From a checkpoint of a small transformer trained on Wikipedia: untied embeddings.
Each number is 128 + 32 x the weight over its row's rms, rounded and kept within 0 to 255. Layers, rows and columns count from 0. Numbers have three digits each. The size before them is the row's rms in percent of the matrix's.

# layer 6 attention query, 128x128, rms 0.164, rows 9-44,72-108, columns 0-127
156:087156085098130175053136115155180134203077099197138155147147094112140100108151103144057148152136189137109124046152146115164120133125158163190129052136133125136168107104088108109114126090092147115146133126121129130132101125083098112144149127096118139098090153145132133139113152164108092119076161161153140181078107131140127191088103120150165091175135185160170131083137146122053183131160
090:147135116220104089176146126144124132136156097133145133173115107096072098132141146092136150099140099173128068081101075118158122107111081130112239151128135119151122118100157177106139192161148123149128163128157103187060102115117108119159154178154106168120108105149123137070114152135135081118082078121144108154076155150132060092150049136158088133121106148131114086133047139128118141148151
081:125107176134125086126118118129160150096141121125102192120128064116116120102200147106156104101064132139105130155120169114168041095116129125159115174118165136142148132141104190122113189137148160173166111135130123136118197185144038132123109117118186104117117140157140151149150143136125149117149138145157046126115147104074169139099093192154119125128131136127080213089110119191130058098159
086:105114130117176082126111124212132115134106165135077063124200136124101122132086087130107154095160100133128131150161132122127158123119120140117173103159150068102108073074142147099161081090130108116136094110136144149039032111172092107118184151131145156095132184164125106092105143152169112095106110134156116155124153112181150063121141144187163110113155116114103205133112145160187160155152
087:114159084130162102061125105129087138151133173163102101092097131204111148135086133085143115169153156048171144158142097147149200125141169152125145100091141145107150060155116149149228106098161133155136120074134131106093241112172132105128173110139140139139120172173127135126098121119109132090106106125119137128133046142118145131128140131083170136136062139151177171142095124124118161159142
086:132120087163070122139078107058149148113070141138059125139203110090059166113092064182120104123118083103093140086156097118132120166131148153111163143094072101154156110143131108117130107119116094091081086133089079139123134133106140122086109141196115138109154098164092109134121140200213060153129150123137124135114145112109150145142109091123125168140098064102109159127119076103190167110151
089:116154103118104067112104140098050084128128090143134058096135028157105133038163081216111177146126140128136130156093113175121166186163163139134123143118069119127115072074147108148120127134155106123137144093064128051112147093149138051153111178106109151124156132178174094127119132132135160142151106150092137110129141081138164132108099118150170119122085107133153159116147105125133109128111
100:141106151138118105128146118150044062083084060132153123104103171050104073152089091164147101153055138151117169125098100095131141149089090123127064133077093116133161156074124106132071135085120126145129107132134119080173131118131115133123155168178126143150124144110141156115138097077099184070181104180134105132175205122155117185147176152169136109138138076149130138099114083115129138131150
097:142182106136174105101160044157186194100179105118170155095111057118118229092164151120139154144139122118140135130140094100110062177119167117120093130142164152183161139166105151116173086136121172152144151090067084115103139159091191143134131160110155118084111159110156139187121112126141175088146126152161151133106161153111166092128089184145083133147146095132131111133156182120134092141122
092:126107129109100130082143198074081152111105079118092112132121075141077168081115124145129150130142130158171121129100096093109183114129165207156142137130078086112076127195140066224141205122130120122093118159155143104161094112119155100110133153122133139126118145132129117112106136133091163148142185170151109107192115150203136170113106155078150131118099153138115198147108104133067171168116
097:137145110119138128119108131169101075080170116125094132170166125118108117111072120170093143107087138185131116103139125158134090161109108175142084130108037126080101101180140124171061074106155086124091147126158077131175107099177118044156107140140149137130144156130162113121172159096077122139101159185105059162081099182163177146129135092133139169102139163101141134074142158143155166135078
079:136146183162158137118103095124166125124145143111146074091114211137142129118100124110103096080087166086160152100043176150137087111163136023105148130131166144122127138110132102122128091092126155161198179108139162173113102133145137144154143106078108197164140125116105107146152155123112172077118132126084128148220105126105208150128076114100127104112169153126148139117134184093159150096119
098:186124134175178095141125174058106093153136117089135143148188154179096118085232105141135144077077119102101152092117134115116113096130126042112123139118147122135211167151126113071107128097110183089089145125129103142170177101119182129152095127097095162117153083116083123148143098190160150136081156126156146142146176067127107097131142083162095100152169112136118138117123182126138116103127
086:127114109134085167078173121156109108072060110130119178093127109097121085140191142152130137183061093101118113192191119137104150087097123123121115051161173099138137112098117137130127076121115125112129110162152054137103112130126093074079107156120076048120136098086134103099140100134123120082098127107104092131130099097140118107111172124155142133105158119158072170198189055119127127116101
096:183164120171163102090108113150096079154104148138091101110147123188126112105165126128127146104062126105116120119155088101182134122087138181121080129063092129124098121180157119178177125102126147188095154118097135134078098119107149092103113124119190174111196110132110117098076104177146172160141194160139146118048159083133143138122132170166134177171141119181163140174087172164152126101158
074:144146090159083119167079130121128183145082173109103145151136126115144147093178119136127120120127166114099099085143139167102117126145097181110174122157131106154084160185127120132095162162125176128153185112088163135106134120086190179129143159124109128140151094176194082099106145190157090252058130130134167102176140092129079102185086112145114152125145086141093113131105098157094124134101
090:124134157138056096161175097130146074150167120131145111142130095150097111121052134096130153087229126097186122122119143105127148122198184155107176151173163171130126125081148103086177182095179110135095115119084088076097145191075093130119109134115055181103128098139149158150142123164151172153108159157105154134118143088124111125111189096139150108157115132115157127137100081145141073129122
102:076139156100123036108165145147097189131136154138108126114117103157099087124196093117141161131140151112122116108111136154105139143171064147129101128085122189152137102097130153135067132107136120129083093088141156106155150166141123172153186141143108199141152126180095140095148134116132131098174140109107173135107189119150104071144051170070116172121129123120155061124052196138187130112108
102:120162108080126156149134140162172193116151126109084154134072141109102138104146149070112104154159127199097064084135110119137077101115147105130135151178107125162098117121153162180128140084133091135194134117143210145188148077187136102181146133128150080169123182137111109118195103077108145119084138152177107138143110175163097085114145087146115043121162153088123122109141077099131124114105
071:095174161126188028133087124149240113089203170127136084101117119143162173122143115118128073105096120057128128152128120094098125133074181095136112130161174147153093112147134135148126100144103121142160078160184112124105154110116118124138142141069132071118131162144080143142118140081080061135085121123172153141089112154130130126120137146118116124112145063102129128158113067116090066114119
088:113145100209148079103196103137133127131103155110202163091128092110190149098069122130156112112118120150122094133120082097148126117088108163163116170169140129091151142094115135135168138126104180145189090074148187097151148142092157117156112152102161145148069172140150148162137118010146161098095070130145109119138133157127155102130136200113085078094129092162157145105103136088116124132158
095:142118116087100126140151096112120084091170168137164131145174107140146101175142080118102070151184111070122175145082134134140112145124116182146117122155081112116110089169171145157193153178155064098158097119077115155141153099121147061111173138146133102142125105132137134132142097148101123189130105144157083161086085194115141208088149080144142153144102132134101130133150096059106153034107
094:139113132072148081082123144148112104131100161145120129135096135084136147163064200075105138122152147162111093101187144137124126143208123145125119111113118128156126163163100123181124163127107129151128176122177139084232112144130104198185052166111157144172120114090148121170136110094147121137101091067117168121081132128081137075202101131123115137147171103135141100111071138104147123069136
087:115047161149083130101175133114169027137132174109191093121158106152115164135151133136143122159098171133110163101089067152141098136162136130150093101127079185084131151141100167133100183097120163138076137105063132119136120138148116107077128143156083142174145175099087106104080102124135158109075128159165071119093078179112133192132093107103114124107133124174137132144130160109140192169155
087:216133141128150115153129105103115159160138165110105113124196102092095156133088127140106157172188105143129090134113109122131094159072122151105139152127109255143118094099139157106133121125163174160131160204056091145162114107106134138133158137105156161147130135172103065119123151158160158148090185171111135117168147193123079104123157090117122043157104158172124094117151140138105102125118
086:121107108059144132116165153156130157148126148148114086177211163112173139116083114084084139110145152059163141141133118151076130150150135119159097133099130067096094098097126142142126080140139050068095127031100196109126039071140111067099164099119166128094132138162162188097129125096112131151148107086104123148142094142148166144105109151103131090131125102090151131117144146111179138108142
090:134122130165115084111099115064151117152125164133172149123144188128175106154133163102113124078135116185114124078127184161101181083158077089161083108117119163160120171119125156192124140078171089141068154109116069107113108161052109170114041134089157119117144128143097118128147100112124152090149100120166140111066191104099113112111202131133166117158177121185096083159125140112115134116139
076:111113104124129143141118171138082134130114113101155143116113163135130073125089147133146163110122160220121154132148128142147115203119059124106143168140092075100076110082143150140114174194128090175165098088187085151134229129128136050160126128115080160126096096118183158129141127086091161154117137109114094144154124126110148165110201119128147180104089128162148168081104195131110111105118
082:094132083081120125125168072100166208115147068138118085178083115122099132173106093136108114097109149141168150162154194198133115155120117175133119176147094157106103161111147152120115062124125106126116114127127089084139117188169070064115138146118154100088126105097132123177080123124157155084167117106158113155133101169115106085114182156156102158127160174158175125086159139189083172100095
085:170138168083185136132126100173179160132128132148134144159139085109101125127115128099091089139202108105160160125065110147142128136163093130115145145212085091075107160082134110144190139126160116177121087177166181185140101155138120193169123147052194095128149190089154127092112133090139103151093118137150155149097142129179137103114125119157105129137197083162141147140085164088103120130101
092:112140139085130123109120136132179114090116097132104152122122125120108193174153100124164142114130100117128134185112129164143141111141124158170098112151138130108144177064131144146061103174121105078155094088130168158159146157152130066128149180164094136179078119104096174165131129108137149130126206126142082165175075147173154207130138160086126112095108175137165195098122104174164090029126
094:109165137110094142103097154115096157141101166127151129151183153085160072106173114117112130133125061122092144107205137139111116099126156133128046148090079107151139131109149106140142156077131156104130144069137102097133194169105135130141161145138130127144123133185080165217142084143108157093221115163154098124114141084121173186120170136142127140144122158074174130125139068162093095060104
093:145138111154110148130200128137111155118116107130123183103086135085144124111035094109145108090119123196111118162156165113105076098164070107118152122171198128131128104097107102153095095104158110171220149155053154144141120106121171144131133157131105134107108130135155158077116084071101113148113104116111085117171206102107087105159124144091079150080125157103122123116178075085087095105154
097:151122159102096112206109139121081086141154140153151089130131109107178089099218095169136102221133073170141156160089157123138149167099123147113115131110111132162105119147123147184058161149135122136156119120158076159167112103109144120099130111158170137110152125091158155134127134141067086133135109117184168103084102106154130171187087094104149059152112093087077118133166050139125107163121
089:160080132067122186090108084106151149082159079116144124152148113167094088068136106165166136138114145097127123102136110099130131106069203106100160158093114154114130115148121175089123179114130187156087129077209156083124108107104072101138135146082041157137125116150098173143109099162195107149189147102151116115124157136147152194092119095131139154169162140121162111162124162169136135166108
081:112184124129089131162121158149125131136147138132103075108138161072096135166134068157093063089086130134150109117115070148068054105101132097151127113172069138110092161141183144179131078111150122083173084135159165121109191094122142164163110123104189084113095107176158103136092140146109112143061161119147122151150051135158138094092090125130071136143131155118112164116101057121088153112155
085:186094121167179131196124064173122153130102136069094130148092147154138140119088133109182134145114108140123189155160119089131120136139138083066123146148146125072121120139177170103170109123136125112126094061099153152157125150084114170108085126074157134115166132103081100143130082153074187092173118144086109072129127099148087118170124151110079155089128094092184070166128118185149175142083
156:094165120128102178079147107187154132181116105186141163104175100109160104094150112125075115104149194114086090074164193121101113145121115139194129065135140158156136136080092099132106108089094118148155152153162118162136086115069107106149170120111141129107106132162112166125106163162143074130077174130166169152090073111155153144066120128119183115162129175147150115059135149135074182121157
106:129152133114172118125178194157164110117098119119131120103140187155139175137111110152115102139087121114146131115091174113109196100146127155135126137170133160177131162105105139130051212152124135128118087137123101155137149105097042127086123145169089123188032128166145093126112112073126148094115095118166096078154044111126150134147120163132138072114102160125120123067194130154087082145124
106:166182147161117166138152147079151066138114072121101091158101127108117119133174080094096118138150114118121141137175104056155108093089084118110102113078102118102102085144152069093217104112187093110132176102154140148133069056162150109135140094160134154114105131146075149070090132183149073088131134140115105129077174089135126104137162122157101142144178090091167132138141139085168156086122
105:108056199092101183123129140194078096190145148147098117141156173168158087109140078086093180127088148174118125073097161136098112169093112113128146125139152197104053127190124130142114146150093106103127120052123187113110182094147120087140120148139102104133104110144151100058147126096113129131085174083149163123103083153132119130110094152141171156139144128083128138175125077163116133111135
093:128157089122073200066083092128180136125062098128155117133139217112083148135112161139130129152130102106127115126104180141085114123202151125135137149116078097202087082103112164151138099132207117100155112135116137091171111168078073128203159170141140090101117147150149173174127114136150120139147126140149145132175099121118118111135161133113118133109134077133162048205142130100139150146108
104:111058140143157144178094120119126114200120194128135083155105125132103153074104134071100115078120108144097101104134146141195255162145100142098124138101134135118088133103129124112111077132121128162130134141155041069067123129139092146156123122087121141161110177105196138137155063160121139173119133135112103135120182127163104066097144115165110125096109147093112113148157145132127094143087
098:169081089101092140103097118108131133080129070139132064120181138167124111116139157069120131114093170069155124137173157119102161129123155176131121168083120115089104056162139114124122162082146074176071163097127141096081124191157099080100140096149104094127167140131109138114096111166180130136138104173155142095104143134076086188107123118095146094121154130202189169139160183118159175143153
097:167079119097105198146165121139126115154105155111167049163089175088086173109152122124095103216073105137122082129168125133132131182069129132118190135160104177113095112127117149116127177181119129127098126122172108171139124129109176111115136093168139140145116156158135096160060135142184093061118110124136137130127167093164135094153192144158119126121168164187106151136171116159113142157199
090:172127095118144123127056099133115135222096128107151132156162105163079130132127168094113160115079114169128128145100078108156093112083167145113151134131113120098116099118146175123128182118192132138190166075094174163099118152082152135138099141098049123157095117099073182119131143117140153075091094148098089134171112175084097102117215125168114148149078104130146109138078128095119146188127
094:105122168069104152190102098112109142063150160169129110116122122108112083104155147150110136167149105115102131085101119111202170148163130139127104117073094083121138107091125109093170105133144096057090130102152099111097194186160115111090157175148135104084141196143089107140172133098169094104112100099151126104092122198085093207119145087132155194138143145071153102158150098148143169114139
108:147084144132091136164134105126133099145123159133113132115130097077107151118140110075110112150177106220132104143095107123131152082170137137148150105188133063099099111152154115075146106109125095136119101079103176142146108052087131149118133084128062143136119144065133043058146155089087126102045107163135099118106120125149204134146121126110125140101103090118129169131166079072120159094190
108:127147130081102131142092096104161166140136203117142153101153153123174138166113100159101164135163058143133148129189123134101138084137180068122154162150143150130147051124080166076121148175120112097090114069135115143056109158054154150154131053143166141121119136135114160130116130148145127098118148126127090167110087141137160084123136097180097100124100153176121184094233116171125099108140
102:181121109148126169162109091109106118115154124123125066155123080125076182113166066120113139132153123178135085155144149104146042122130106114117156133142122148118091086169167118123146097097162199132140118095068124190120052146136118152156115107092164145099127089095127126090186112157195120160089216126091147128122157181146095116134118114162176139138144157111084132172178126146128139211137
088:141129186094148097114132182079147141149111100147095119132086130152143108076118163123110136166175160142103137097163118159083117072138093178149154178161063155080162112137123109160110121171135084141142187098102170121119137149159157063080112067131077147113080107080139092114185141113185152120065118101123163143123135115078107144179064134061180066158094166146133133100147101124146127146108
099:119102162105118144135090137104148147157147073154094044165115149153106146091097138101143130137112187110114186136153144164164142155217163116119063140145073164142128101113104113094133085131171157149143097071139064073135126153162056136088095147166105097075093114151134123106074188114112147115148106127072138131132099076135126137151182116132115149083127133082154134168136056136131195121096
094:052112089147153072095129135134095059110116148141161133069164089126174110096084115028140139088110139208118120188105168148111132181142153134113143102131127069117113111166115145132106137117130102123116100136201190140117144116152148113120145157130113126169080173146122128156195124070081143156075146166184102158155111153071164125097059149098132130110125141107101147147110102138138128083098
097:134113137193060124184104174095135125092171134141127130132094177121160168094129128184166089105158149044142137093139136078134062142158107103158102128100127160159087044158132133131169096141170137144084113153157089140146185177065091121112115174115144112075136135146113137169103153131140137170151117136137151124105134108172197107113202124118119106139131110103145161124112175084187150082175
101:136124091100077144186137104088077050103117155137169079151159138135140126198153087164135143098118146099110138188150108071153150159090160133073103129038127168101155154138180152172113105104131137176157147111094203131131119148144159154111149054157157150096093119154144155165133142140075201109142119168137075120150219119160157126147154128145125126150152114154160136133118113124107145168129
110:134129121158120137076118109145164091084103119130123159109154131106126150099189138139123130107129095129144134097059134107133073094124075117144203103137125084109147255123103094163173147149104103096074164136163126163148063187159128095111111121147129162132108168083033110112130153136165076085096143157151120106140109148084119115166058103156120118110111154181107137117121167178143125163116
096:173112146117126091073087118189138084121133075142203164107165162151177072073118160090095160115090134176153092095059102119116076134175133121147124128173147114118153124110132120083113192104151094081188131089090149127084111090107172104114134121104066157178106150142109142143131113136090106075100153130175130134217081155104084123154142170129153136129147146103159152109115172122122145132175
105:133131168142169198137110127085135099137066150117127093104104120090123178060118168068104096138052159151124113132089119108191087139130147100092175136170114128166153129149152122192071080132094130148159203126198163158179083110123148125113121105143095125121161134122082086164125163159149167100122127096143142123178128189150103124125157162186133161141147109156074088148135158079127124172091
102:095107108097115119163181148119191083130200148128131160131149098095182088140070148104088123110132107095162109132154112117111248127134166168141103132137192145114127149133154051128154127146143076167114103139090139123072117068127108153157149177107119090131136159072097052092167123102124114158043127126111135168150142145155128123115077170126133091108087153128145121111153131153160145074114
094:140118081165112143096112145110115100110090120136135142109165119087165146130131168136163117087094113113096166114105100089104114199150156118098161088115164064149173149110126166158165100176115073087193138158119236195067113099186091135133143110103146115107140174139142089119134101166134091194104107133188108108089141128158161149138186091148138126167167118143070150092106148088133080130119
094:132103109113097185088100088117122099101143167124101152135100185100103171094169148087134157106160102111132169122171173141117132189161145146114126116155162052150127123141170107120165147104144193139139042170204106114142171090122207145144146154157110087113120119108122083183135148170136137139143124169121066136132142169174114148132120129165155225163106110162141124122153099113144203107144
094:105092081127152100210178121121128113134143124104163151173097110099135193133113144189148123091091133140146129153112136050157101119160145087094136094064095159118113134097110165124099095095119113087131047185098116154126102165131151149118093082117035104119132109140084097075136135195132132164160158148101076155096095136156147155143129111152066161152133134159151180141115064099151135143173
113:098103096129076093140092077149124107124148117144094073168184148126123085184119129074114171144149141104104088109102129109081105110117140135127142095143125150121089131159132133126155144068135132151165137142098165126082098113102132123190155076093161112149220114120175196143100132137080120127107161147139097101188162116048085074120138174149142141104152116083148077133109191156146140079045
080:116081122140117209146090072131129157158181160148098134147078108144166059131100136187099126163085161150150193143141143107134069108120134173112158145138121138159148119125153096148187131139146103086161154095107134102148158173185141136088140064105112147080143133155119112114150131162130165197087145105121135157039119123186159164140106111171111177105113118139084138113177060088151160163105
096:151130103134102171108122051138120148107137141115173113116174095161107147124148133116108146125181100096152079107186123162122138113132169189143112137076107158128052121187124121092161055141118124142054126056176149111077110110126169116098086190131118127171175138082089157116108156124127115076199147141096094166166144168168159137140121151128118199103114124148121190166122088131114154120170
100:074172141075132144188172103140078151117161146110183147119103080088091172195093152164134077123120094103124168147113094091114085128119083156098070156119178100120115113059121125140124156124105142133129043120168108120099160132104163165088168201146107143153070137157072131149148118134069122131164087126165059123121106158146109138136169118099081107109086119132143178119182104114102137135154
095:118051144096144084154094202201168135082098188148154165137165164092161149124133189092130143109143134130094078129082169107164106154106111088115153086147125117173135115166103175100118135136128124137159127099143109170111101075106174172171106199151131138131132117135143155129142125130143123057146127105117094116197115144067164147128151089107128137086142124056131144064134113125178127070075
101:103153177093153181158154143148126123166096133112173076112129138121183162125096149140100130091120107087134176135144179126075084121103086115124110137178119092176105088152147121144131169094097097165195099093127089158142228123149156157125130152174176116158065127120087076182123098109115108136111134115158081150181073188200137133160136120165156156130149138169160148179140130148082152113109
107:123146156135134079153113126104130138149107056103148139104142112131124123174211130108087152139082141100120134114120156109059189087143128134171114151178058056126100142129127076167160134131165127086172075112116117157200125171154093085128162151131146165132109102107085146083054115140139062189107093163112127125162137145130145162121100131132110022111114099164162105116145124145113103134086
111:058089197090059128131193120131140113086144175104115116110094171130178133141096112135125075107186138172158137113150138147112084111119112199138093132122166130121146119084122142134049088160113123178172069176104187121168117129114097118093152099180146153162116132120095104109153169106116144183080158140143098135134165129176194096111157172128108100105128112089111119102140134170087059137114
099:143076141154148135137108147145152156113108088099169111112089134153121150139111123157143070077141129178202082207134106086176068070159179108134210154128112126147105091155156114075133115087095116095122140130140130098127060144093150092127199154082127113155117151107076120103100135086118142104119120144098130165125144147116153114093041166098138128153129115112084127112127080044148127173169
096:172120190033144101118088098092110136152138119111106072095087125147096102140179113156165095111148157151114152105095135160119078206146145080170099178126163121149131116142130121127111121078098115134099088077156124101138176123105191064140121212177196136166154102104101172181117123143101105143154121151102117092127114114119103152110076123126156154103176156164127106150117199091124163155140
102:087065130091088099140199087124109086167156107145110129115056063150141090139107045099129157116151111160142109145174116134068065117152121135163103142072156103064127149097114170130120148165126076120177142055108107211123189093110120109068108117122121124145134105087128186158150165126169097139108125148176152123197146160168168139134123150129145109127138162128149139148114155098135146135117
# layer 6 attention key, 64x128, rms 0.178, rows 8-43, columns 0-127
085:081171117104200158095153111152172141194084137157112154136122085131150107080098087110190139134095150186162126111167155107118102148132133131081122080147127146135126110099170144111111134113131112119120093127145141145164127124042099206162157125121182193080092119133104160163122128153086131103109129150081187106151126092127108154160122110121121144133149171179151114104095123199096225192101
184:117159170092081145117121140131152134099159097169128110132186124102110116134108115170041153172125164085054088108131135117093144133125161129186115092090103140158139097120083101126157132079124131151117156159111098123108145139166152123145152148163117135153096092138148183113112187130144081137119130167192112195118166140090196198075138079164166161185161138159115184104117134083085167109184
102:093118151106189126139093140155130138118143164091143187127112168138155144178124137175118129132181079084193114165179096138104152113106109124216088116154127128185132113163121117155194155116121140079126082109137149172152127151084149129097135125109152136112152090165116139146093085137165117154135173143093039123095159175122072086116155138114180115156110135145121207043140186142092112142110
097:139131092180156113134110105062049118105158164173137085139160112105102104112080119146110142158187167146107091142138107173101110142195151085076154101129181169074111172111113127186096094133096174120157130143167118183151127103141195233140119169179162150098197131068123092131154117137127118162165125134140169145139113191114181123129123157134124104118129145119142092108120117122133168142159
107:123116084128201110138116090157144143110187153149127157135134127155108096144114104161153122105080093139138118128151099212171143153140111098151094130096141081135129128135072117061185100127144106102100152101176119111142143104107131132151123030133186146152150176184126184171155153117162123216089164170179148114172124109183113150150064159118141160152121171061142139092114158136110090116113
095:162149113063119156127128107153079155141159105164123100110173119088117140130061192116125166167092133181103171102144134161132176150121125142101086131117081117120127224116157082099059129124114128177058123069085112096134063087127135120081089120118138109075147161135112091164145155114093151119130099142113090135049147137127108165123077165095117110178127118149105162119077184121185119133127
101:100182066153088142132152120128081098115143078107131163147151139195139155169194113200132147126077114127135105120094129135146124121079108084144118164082115174094061116098149137166122152180131097108151176126153159151138136190122139123163138087092103128096107106104095179204120094130166167177146141117136211091138085134139138126127080108125145142182149168196120156125105190112122167090149
090:216191117155139128161136106066066121169136158144099136145222132124137105159174144193120130154160132183131119125152171157165120132084111148131101146141126149063126147140143149173185126125135170186110176178172114082131130153147132120152084095167144147098122079086181129114121124137098087182157098131121138107119150096159147169141133131210149185141121084128157129105129154153128107058153
104:143139143153077081122131075081154179149140098140196165182148063141090184084098168135092175133072150060169129107153139109149163084146147170125169154189170118122149101118161127151139118166128128114127099133156061156112124159191127125100163141178126106177124104120204105176131168087152115156117134136112130128108122160121155137154056174126099128134110100087120138137100177195115159101155
092:166148157144151122098157160080153104144090150140141117155152127115176138124154120159140111148198133142162095080101183203107118125128128058156093120124129162105114104138190170091121090152101189187069094121114142181127184163113146098127149085128121120146151131130081127197117149133168109101114180124191198141172157090139177150098154107058125113077127197108118135172150126091110142127115
090:098154087115161113111114134115129088146161150168103137159077117167136099131073085131120138131127081116131132189146171150111117089046098081133123124141128134112140063093150128142125112148121096159122107069129174133084125087169134072159105109150133051063112117125179150104091088184041110185134091119143151146206139103076113162098094149143172152093155119150129109064089088128153107116117
101:122172115167141079123130179127103093123088132151108138167140156140161123135141081171148158106106113154133083103125097150211111107073118161136121128142131130192147154129164160151155155156129096073181118096151143161123104124128131177118132137206149155120131147216172197087144136160088123178124084108215172105118166084139115067106101142107137060128076150073135096131116126143117172080132
091:106136161141132128133138125190133177102127131101139099124081127127157152128129184146137161150106167112133109114133163131152124188145116168102096146151121035145118190158152125144160101140164101188163095142123111094144132152104145100163040090130160128138056128165180130117136139148104132164039062119146165116100162119094115139168144169156169109179155142094133072126067142084123038118156
111:159093141161111049132105188149156141138164044106109142123159137140175137114183107142157132141183097113074176177126183168124151182124093094131157137094139130115146133094118176133136101183162127144124184095159099134137136158121091197154105126120175151172122126083133124097098118027148114111104111146074133121124196133078109088124175134102115175123165128133131094089122173079142162152151
085:119107143122115116130102070167222127116166073143103116086123091087058079111117097175165099121151071114175105131096139065168107116109165122099047097092132104104145110148147124121137148117122216118119120131139136114129098121107105141149114202146128116164119164156115134148155181135043161151118134100109147105183120174180182189133117140123093125128091137132159101114117198133084125147162
101:123123128139138142171086139084064117109176125144096108156104159195156117158172125142180153136133171094114150107194214157116150169128136165193130137084120135116137179130144140138088131132162152118113120113147089106122214058158146163167109153157143157123136197143137106082151157138111141139094089149109103112115146110141046182121080092118163132116125145125113168135135223160157176096131
085:106047172141104133112127097117117089140162104108151136164139119121131126141152143162080131124150099103207118211127069151131104129095109057138113148127151131135123155078155102164100113126090115142180188115139148167139106145131127113156136093144090136061118175098016166103092123159113133104128153108115128115111188113134207117085158076142098124118198063103145131091162131109122103162154
097:161129086087199193156113130099111087114149105086104128102174121141173120105158137083130173141145135091111121102187154168139178154168123098135115184124135098104121137186123118164087084106136093113113148088150161076185159175058175158131103149155127099164165070133141110044112132144157109111143130169115072201165124131075106063110104138132134182105117151139113100155096116101145143095111
107:185130163180108113147083156088115073143126149092101112121072126136113157162153147120090114175151106187147101148150157087108129141150152103111170121136143140125100167091089144117143165108170091147131153136125081211115065184196126102121132140113091118158150163151171098169073122180173131130158130157046116168056089168105185109114138169134104159098150100075146171148151134126107177136117
100:156166110158143128136138139132085186173162138117169120137156096145186100180097124080069134112149129130108144162127088136116092120143088117111115072112151076145181109181122192072136218151098119154121076131112144150128062100167110133190092080088144102165187114095160141105114147135153140192153158077146161134155109126092123106081142190177141168128140182114120106114173149116082140113137
084:095104152165151174116122076115142154140099191156145106173135159151127084105073092136110107140147158180125112114131116145177139129104150035129055099092107158106077105146185103123124150129118135164099085103165238146135089110129157094124145121104110146126164156157134131144175134092122129102071168142180137103105133134203158195170135149135117109114067148068101067111156125138141116149128
095:097110075132164109171152143064134116182157150078114219150191136143105115085122184119106089117110156143122090120141118145091116097102135147156136074117127147075138116123134166114091143114122130138182095114058139166081078150189144138118181114183144153123136145071127042170122151098122068115133176111173125127115095181118145125160114087095121118135057149091089109135173133131176145139154
094:058169125139151161068164142117139093152085101118157110142120129111095136115121141116134126134079180160108089146138078103075144133123143126117140141087074170127015139178088106130124155147089161141152106052192141092166088158147166123131136096130166157128062112186130138089142117129086132105119129049175138091159127073151164111160110142090117137177115174144142134147130078170133096077136
087:148126087129142098167138107179161189066135154159125092161132123118116128098157144144109084120176169182124100102102090137140093095111066160104171142140138106134124137130117116079107160114128083133177159180105156112123089168106182089159112119155115119120210212093130156038105104182130122097134182154111133114136099176110099094132169104116169077091130133101088125143178174128122176079100
080:150081101179134159138157143128113144160088091090070180204128120117080146122128172149131117115069104098151138099111104113138187144168123204140093157119100229114133161093127134123077128083119121161155057131163127136108114145141075125111119132177111097133064133099193135108117156141123118130150042089099134169131170101105166127131191119103119111137120137109065122088060103130117132115121
084:134123155142103182144119152098128074139106113117113120152063109141175181146147061151159143162118137121131109051151082125164106164104112126107153150129152113157161163133102159178080165168134134216129153142143125163190144129125094090142149125149147105181120132089054075122134133136151156100136160137163078089146072127118128036126068169166175155129133129127144195142111109072152104110085
092:137089134077168069117182100122086127140148124168173115105115117158095124170187121088152140118127136173114176139136153148132117160188113170096126069123114150137102164032126084066157141111146088128097223133131128137149109165195148114123133093141125162088154098142149137130153147121149114175142147115169178149105166101196214109146128145083118126136128186170119128168137081122153110170136
097:116121096153106094169079099152157132089152128148104186126120172114113115074185071148134134099093079154112132100091174202052127194201078146117108139110136083108104098177102155158137107120155065181130123135168109075110166124157111131162130148157174095203099139161096172094151194116120173112119113165105097117142118115068140098150135096138100127130142175115100099167133114162133111129111
092:089144166081139140136158145102077130177135140157150155169121067081183098144117165131128138153102189128132128139126157143130118095145184135138124160142145148163116127114134143110187091091111065118125086094146092173169141157173127203114157111157164100164074094132154161136072102130161110095147037112124156122076149141111149169127064121230056139133137115123093132128160081150148113105153
095:142196197137102153108167098132086120141087175143136152112171135083154126118029106143136140125170130102129098108155141113116080120133173144094133175130078158114090155151165135119106109104131121124203137135153115180090128139119133124113172148185106084172110153197093161182060104164123138085122108117170106156168136139157174147106157129150081128145103109142193230133114112124116106166109
084:097153162146178157164158093128167161136069167151118120121083142203132085165140151144141177100121104184115139153149125187122170124136138106192113181113158120105101145142110100060076151154116149088118156152112166161129162118144177099174134088172192119132086122078101106134115135139142052148154137133209143194095159152125119171171125167158134119160142140158123088104163076148166092131096
109:101169143103088084065142130114147140154117137117130064071154123037108130129072124157137097119177155096064094125167098087144135041120093139095143105172094169122128161125164124125161097097151146131141078100154130125122099138102152123115115160172083106134098179154088131138177126108142128140100057113149101140149133151153199174112110173100062123125135161099108112067096114175093082174103
108:144141141136062088083143089085179133147091070203160123088125146107122134141092164160142141097182116089113114145108103113137117137126089193065127122134160115086141129147164140132073146140125151158123172061113071037143115063174168189129074131074064125091125090131157172135133115110103140124123098136160093113118128141154158122122136134130109130083143133114124152117103214167138179169139
105:080129143122101160090150132145089094141114095061137163154147170161096132163134152158103127092109129096118087129114112065137083105149160148142137139147109045062040140131194091100115174076089077084151103128134113137148124177122111116119204194123107124166112121166084115150116137159048089104135186127174083092121128124160119121148071157120112143134152136167150143142094106073146125155144
100:128116121132122099120111211112125099114070123145167089136162155089157143084103084068101178127104066095118163105079120073133156112118140118121137106195174152183125106144128148147184122160132169123152187112122080149174118140152090179144145102112121111121168092099122092085137148100151091133064090129038086083140120171084079152106122167189105075114120122147097119107171129134136094090124
094:168095124140143115169092121051059137157093122119111115159116132196158130182107065147182169161118116078115110119099136151117131164138120121172180120119092132115164109083132069122122154094167122108105150138073143075127145105146062176141091044094059134107126120157179155121095157119149176104106122161123135096108119150040127125155213119131150164119117142068123114139126116101139165116119